config.yaml
n_kv_head: 4
head_dim: 64
attn_scale: 0.125
init_std_o: 0.0
lr_mult_down: 1.5
warmup_steps: 200
doc_mask: true
Each number is 500 + 25 x the weight over its row's rms, rounded and kept within 0 to 999. Layers, rows and columns count from 0. Numbers have three digits each. The size before them is the row's rms in percent of the matrix's.

# layer 7 MLP down (transposed), 1024x256, rms 0.05, rows 899-948, columns 128-191
101:521478505553507549494481513495491517433467505548504503459461481496483529493504484519492570482514522453536456518533470501509478480475532514510508512483484469499499497482479518498528474464545493
096:489483519515542494513464474436552516502503506538584508507460515510498497485488528485469478476530490478490523541456481495496492450519475495513522499529488510515541506468490508503518498507470516
103:491519481467453532491471557493501532458476504505491489496496535518473494441457505509476461504571522490503538487526513493493460451521502478497516515523473474468460494531539478533514512498515530
112:465481543459502514490520512502514485449497499507512522485485500486495516473496538473537426488483483504493511490503497463503516547538515512530478555504531511520532464530494522515543551435518532
098:512492477468496486495502473513492520528469516490487455525504518506534509464471491535515507533478471498495497537518497463501454492497541508525475529476484528485525456512508484472490497494495499
103:449506507510527477474449466486488509540471478492514543498507513493522526502498496508521480516534490527504496528509520462525499470502522501457513521514518552487471489509538500531466490471515501
087:474524517512488496519438488452531484592489505514432511503490486517491523486505495482497486543494504509561494542507472486477503520493514536488490437509498551513478557489531481522491516507521446
100:451501541514506495487487501506497498530502479508531563523526491537525463493477502567497529506491515529510508502507521505484469438515463495518500508461516494487532523502504529487522496535559534
105:481494498462487536503521554530488526502511505497481528518484512467456479488435529539484423535488501497471462527486507530504485509443493533521494478434484501490591504514503474534502477477505497
089:487517472529548490543510501488560502521472442502448480541506515487482533491539451516463460534496502527520518502473462513522530463473503477519518487526485496518504536470553512470526458529474513
092:459515458527471507541508523480486492485477469532492532507476483481507513518471477508502480537490524467559554490506486499503493451504453473505503524427534510485472521492513527514453533482472551
092:522479500443516498482494526435439480533453530432523514483502537539536512517509549491502489518479527493540491506496500489502485497493513533497520454501524443501494494517573522508502546489538513
104:473498435556525469486506566490507490505547472478487558514472501482494462504526517516485509530485425489528522481505537484510513522511491538462521511521530490507492541537533479505536492508509500
095:536548496479530495538497508482515497509519527499482505541493493489483553502470452494503514529514513517514563525494488474500489500506496514488531529473492495530488482506491492512507456516496536
113:523502528502487487479497513499483474543575481535492526471498535497479472515489515484503502491522511518474550527507551538508498505483477534463505488469471477505493526507498525521449507484482473
105:529485527507491459491483517546496511460509481509511495544533473477478502533509491522512461490489484523523480497496522490501472481495472490546496524497469482472536440537454484534502488441478539
105:536497531539496495509539502527510544457496503433483500522519492507491510475483512520492440511486497490476482488494518453518495532510530480509483522529510466500518549526511522533505533490469500
105:526473497440477535500456492530490512493472501518501517501486501528540455534504505508493462513496484474517565462516492494546531499525489435527547503509492503483469458476481498488454477504509515
091:526534495496477518531562465485540514511443504496471544482521499536470525503515502547495450492545499499513504503511496458462465507472445520512566523480484496498512464500555469486526495492528486
101:524489500478470502506551526493444468501515548499491522498536486531500480475493487511539456505479544507484468545467484477458533544448475495477511527520498437489511487538489472468535479527539502
093:482504514485523526443473477463488524438462487477496517536526497479528526465484480511536526458525481479502507546473461491487493526489499497567530487507474519507526425475474514513469468482476538
098:483495533511473471505479501485522530469467475461526535513517530497492523463486476493523476513511462505524477485467545475501469524475496512491523477472504478510461502477507494509483467494450493
103:508513510522464512526493503498469509447501492526498517481492474478522492518525488522515469492510513509457455518473510487500466559517510488547522498487538490538484549480471525469530483491482514
098:527465495492488523526553518497523512524501548531496525473486504512486533538535503499473475479498555502537517528514519527453519518468467487490473480482541478457519502493510522518498509558545470
093:497519540495529450533552502484475473471497496527521520517527516487485459523523539443523490506501492518500494517488529504477512499510510531537481502471479479508495485541521489473523526532552546
093:504513541502532476552530490511494488542550511465494496536458525487499518547525483516542507512523510479464466522513485492515473508499507544519509531478507528495522500456539507467494489480465473
104:521505541496478462486494515483486487487508495527445515520484501542484500530585464523439485549519485509488490485514523492463504534525500468485517499498504512548513467484500518507511513467495506
085:472490503537504511450449507491496510501514528520489474451493472484471510528508523479489511524512497500548486483479543533519495526471517482540497509493495493490528509484475507548453550502532535
118:536446549484469516507546496499470504508529506504484504481517509548487480506492475528476497472470532483496516499493463492479542520491457499511461471501538506477418507528545477454537483520529515
100:494520533480500443464507528461533456492483509508495492483468500455524488506495490506484507506489485512523458493446488492511496469501488549537532452524488530513533538455532480521515501490496494
107:490492467508505555506552487490514483517498478514509478473483505526504506523495530561498491499469521488527452501550493525525501513489511482534511514481516517459488520474462523490447503467499552
096:494499500468508465505476461530501485493523498556472515459456451509514544470488519476486492509520525472490513507509568517545513503508528541485507465491490512552505506495501478559443525525543492
101:494492444494489474478444507526502490476476488466474531538515480529488498520495481478474495500538498500502520462523509486476493502510487490505535498521489492482491511500524502518521449506475451
103:513490495509489484450515515504561533529507456488478512530503500485528493499483508472490497504526503498547483485497544487518464502508458528521484469516501505527494527549508508526506505520485526
103:490524472436486533504564468516518503486474499467481482500477467463510492505497491491488500517518446514539486470482526478477463497500515496540543522507467483507533490495520513521458509484464500
114:502499522539541542524549492545575508484515512528507480538504507521509504468508510492505487455487511502515503494455481519496479545480513546480477489482519489471501554459546511517553467486511538
100:480535493519455518496502533528488532493513526493485491508517492491498529472512488491506518486538495507464447514457524467540519481456530488509515526452516474519488500504474494492482538505455521
103:510525530503500514495486499517518500553535539496502538506499503492483528532523512492508508507506471505512520522492474540507468510506559498519516479484465498530463521492514467529446490504561493
104:506473536465472491526537443518479497493490484496529504512557495529502491506496472552504468512444510532493467502497475456515510506490482472503503478493497480493530468495496518479490525512495509
092:506506466518513458499486539496495488482459503570533495490481538471533497498505488473520527508505455456480502471502566487496491504538501534544498463481527481515525471458529488459515503503471526
103:535484457523478526519495519516537513481498524518526466531528430497444473494477473517484478475482456474500475487502488509513493490504503516486484557539489499453533514508502545532481494478505509
105:464467490544532501493552490516512477511462494471555583528545527500527525505487486500513501471508488436507514498504519479444480510515497517464486506494481470494503473463529575500489537476496508
096:506508469509495461518508518458482571482524535507505506519524445473488500473544522503517479474503487515487503497498530450500508517517492523509503527528501487473538513494490503506547512501471477
102:469540510466530516502513495508493477489510508549496534511467531501508476545518466529500503502512472512498458481515537496528492496496456500485534492464494491524511505454514466518507494523515467
099:490510558459517483514488501469502484499497488501530466517488485506491478546490491465486517523515537516466498504517512521541494478547503525491515511534541516501544474525521474515466512536507487
101:486478509483526465530549501505491514562482515467493482496502465508471503512541521530487505506465538528505486509522475517525486525498459517515504451454504478514495493494514444508525515481490523
106:506489478490549472500499510525535492522514529486451529561515496512513519497562495457519463469484479488528479506477509474520505528512522480504552474508491514493502528501496479444510492473529516
088:498520523536530493521471497524495524503496510490503479539498480495574505505498514518513523516515496498530450484494509534449504464496517494485531490530491531525510498522532497466547511487457532
095:494517536494488490504502513548506515502515489477482527535539468517532516446533558478519489488490541534520488484530492513506499474484536477503520504469528503521484502494483512527521461491521526
104:463505474496485511487486506501445450470509463488507535483494518525513540537477564454484512516481499491503511483545505496493532450519484527498470502502506497488508479548507490493472510526517520
# layer 7 MLP up, 1024x256, rms 0.131, rows 900-949, columns 128-191
093:495521472499518495464516519527495459513510487472465487522519503532443499482521506521516508522500516520522522493475513532495554539482451501498512509539437519514514540490483529483468527524534491
106:515504513494519460501460512489533452529486515524506510502475487526544521533509485551512462496508489497493483477510464466485489516483481522493493536511529490535464517498504498502480530448463497
110:458522505499497472495509502498492501527553533513469501476527491491481485551486497540512513483512491504531484489503496481534477537482523497492543452520548489521528502510458474548502532454519490
099:487516484520485504465548493513508481472475515484479476493468509477482506509523503467508520477492508505501525472478483553515481491493511505468484502474475461471510512502475535487501448508473505
104:512513490473510472498513568534494463525482526521522522499506529487506480461507494455521508516469488531463508469529532567518533533460502506486550484485495500466500514487463516524541491495493524
093:473489488469453495554488481497533531501492480465487490458521493498507509539548473503519502511508446519473498494495495509531474536499516491467480511519532469508455486493500516479540511511535501
105:511502487478512502485489493545472491475526486528482468518502466492502516499521476503474498482503503480508506489458536496536464487445514516518489489544506478503463477517501483511518510511455509
100:496517487534512538520494482441429555531515526506532503486501498494492511484536461494494512472475515507473485483493516491494503509494499500505480471568507508518466516563501506473500488513501472
093:497486479520491498460516513570481473503527498488515503498492496467466521501520503510503483476510507492442529498501477533500530505499519537512511487485428528512483565512518443470461525472491483
093:495519499442531477498483530492478539494494545504549492490525509523526465513506495466508526493490504493474515517520498502480547520479497444486533504504481529529489488535465534530534502524533523
101:534479505480495486492533433475482542506494502497507500499488493496548470461483466458447496468469480504452516495481483521509462498483505514475475536542495450526559516531474463494490474538524463
102:493488478536482485497522535524509498504500471456486524473494551516481490463519490489492506509475477536478475521461467527489483525464480559461518501573513504513499513521493468450501509521553507
091:515445501506509509486483524511494473481462512506511516464487491504528483499535467499510489498487480517503481464519504483504506525500475521539477498504513559516446532493516541498516517504575490
106:463491560499529473482441503459545527519516510503471489552541486500497500505508529507511469471511496474480487456498554489505522476514524490510484469522500504505479488479489544498492450548478503
103:479453504492497497459508481499533559491484468533502463482530500511503502484512479477532501507517482499475545522525536524515498484527509509496548475510511478518469497514521492533499469487534520
107:483447483474547476495504518487469498518504503477487508502508457459482503498564498497519489494503447493521494518517499514510520482472466515438531504500488497487511448538499503475568494518501495
107:502535481532529464504500521494506510516533501495490490491529463466497504473476518503497519511523527484523442529524476485481487568480493482485510488557485500533531530516513457484513549510540538
092:494491512555479441478488524539469527492530502472473490504494483516549474513510510450482519539494490471509529508504484490513511507511486531510482496506549463514496526528482478486483486495511507
104:547529488534499517493507492487522515479485463514513492476473474495488497513467503491515540513511523513483476482490484488513526500541536486531484455493511502540526524483499524484491488527469528
094:511474484483485502504496528459501477554521510485482478470503470529506501530469506479468498509469522498505475492533483511466508530495520516482501520501538489501519504500468509468495466523574565
103:444468495491477527528539534532481506477509509502525549476477502485489489458541494513492498516487476478457479550517490479526465479485491533501510510462484454535518513474482491479513552483498507
103:444499478442504508495444515486497464480496512503512510444499518506506528495491511477472502484496490499521496520533492482494514443505469528497521508518459512533525518520523490508488510529506484
101:472512500512493534442525513519482478492475481505515477492482523497525489495518492478521480524512476493504483505486486477494467517507469482460469463491505510495472470502516481488493493476466524
100:484524463496504496507450505510470499492504493477528538551518504489507509523518473480477520520533490449467459473477521533484458489530489487499458515481502537473494524505494512522469541495534522
098:477527524534494466500524522490484512471465499437475546509527531520500490453497495494510475474511467511496523478495499515517535479519495520508515475544408487484480493522467499481523474528501489
104:472513517476474485481483513455507518539472507516494501509512503480522499471493511454524515478457516513528499489444472516493498512461511483494497485529511537509487548466507477516514489516494524
093:508476470509531550456502478539504513495506497509516532492501516496449437459537537522533500499492479510500540495493537524493481537521502476510505475508474487503515537516499492542498441514499549
112:505500506457509531513471473498475524520456521488525499481537497487462500492501511467499532538470483510474511467489505527524499525490479511505460506531494520481441478521480487512500481525490497
097:460514489498465551496498543508536473504486504495493491528505522540529497519467515522529435464500582491514519521568483495472454580510480531499529568457472511499494484478506519512509504516526491
103:508505470475499476474508553488477506538546455450512501465483494521533459511523487466480507428524475529476504492515543499507505481489458517474497506532518498507499504504455538527527503478490513
091:466449536480500515510483477464494462504498522467530480526535540498463485482553516441533480466465505526531497477506468517511490510500521467512454514509500482479458498531466496475536503538490482
104:471490497504494480506517482496522526580517545521424478532485490441547503499516506495521542495492514502470484498496478538503508528474539499458485476513488496468524499478521498463469541498467485
104:482506464471480490541507512480459473463476488507504480525489529511439504471490491473504504512479502488508477505500499542499515498488528499502475521497531496527514509478489478505545429489521489
104:575532509506541481531489536509533514468490522522520496552517495474527508530503538523527501514480558497455547509547518493513503494506513452485514512481486478497505482479493491484538496497495501
116:508488464476510506504474493528498486462510453516546504495482466506519516477477494495507463501489460468507503521538537515511494484499506516527536515484511502524510434494490507484476457482506476
103:515506504462523510537494506455480503490509550503511541496472530528514471496458499476515515556504451490501526492509505516563467431481529539478488524531481502526503562517502463475481535476491479
106:531464553512479475506487490508502489517532463501515508498513513508486483495471519485554498482506436505519572468466502493491509526518501517493498465496500520518467503529485475531546456526441533
110:535497478515530484523483445491536523487485483470525531469472518486536469531498504445499523505473498475483514500448493458519477503475481479516493502520513458463538538530454473489529463535504492
094:480516481489461520505507499489482522520501446487498510496552462605513502485495512513520495522498528499499477519473493482505509534526474481509502536477491516488504493525468523491527480491499433
109:475563537500540499496520504493463479526479487525476525476517494491494534514467494530509517510456526501505492459501466525504469502507487479491512477528475533497500488501520473479521503527509458
103:515506509484512482529504472461564502495547501509482478484471498516499537472491524451495509496464494524515506516488493499523458522539485470557538499500509497489522468523471481510510452524487522
099:456535511493513501553462491512471514475537522478533495454535502489501482538479483505517495509507530469500486475478461507467536501529513488528532538505482505471528524476492533495485524540510529
100:510499488484476520514511503544517487522507520519487504467486477494518498494506516529497487516516494550466472492486485534528507498510441463511481445511499500489478513528514508556526503500506497
102:466473490455504500495523516474491545483442507500516497531527534455500433516507496495513503466461473503523479485474457460507505493510470559525491557511490559483495511473495483510471513499497539
100:493522507526484491478462509505497492515512486474474526521495483507507481518525501492467464468485472474494507502482497530490535498519495528480523546539531533503497485495562473503514498517456489
107:543509504539554525499537504514531471473478515524504534497482489493520449488473472450474490455491531532517538481524509506516510482548482544486506493470507469478526500470454476492491483501495534
088:427462555509497489495525519527512489492502460503526560531524468462495480486528494510543515486506510501500537530503529497543533485482504519519473519501517509499559484472464460484518467449464458
095:509517496523498531506482493520547485477439506543461524493489485464527466475498519521476511512483473450498497457480522465547462484464467543527481495511515545495501470445516459481498501526493474
109:453510428514495492506529504463521520508570523495530514531497523511483469496491532498498507426493516469481510511500469456478509496497507541494486478508540526505541466469498498530523454510481492
105:506471528498529517474509519499514502537494512531512445500464487501473525475507492507520524480484521517453470498475454496438505490528543447549512489509465479517487483552479489517507496496443477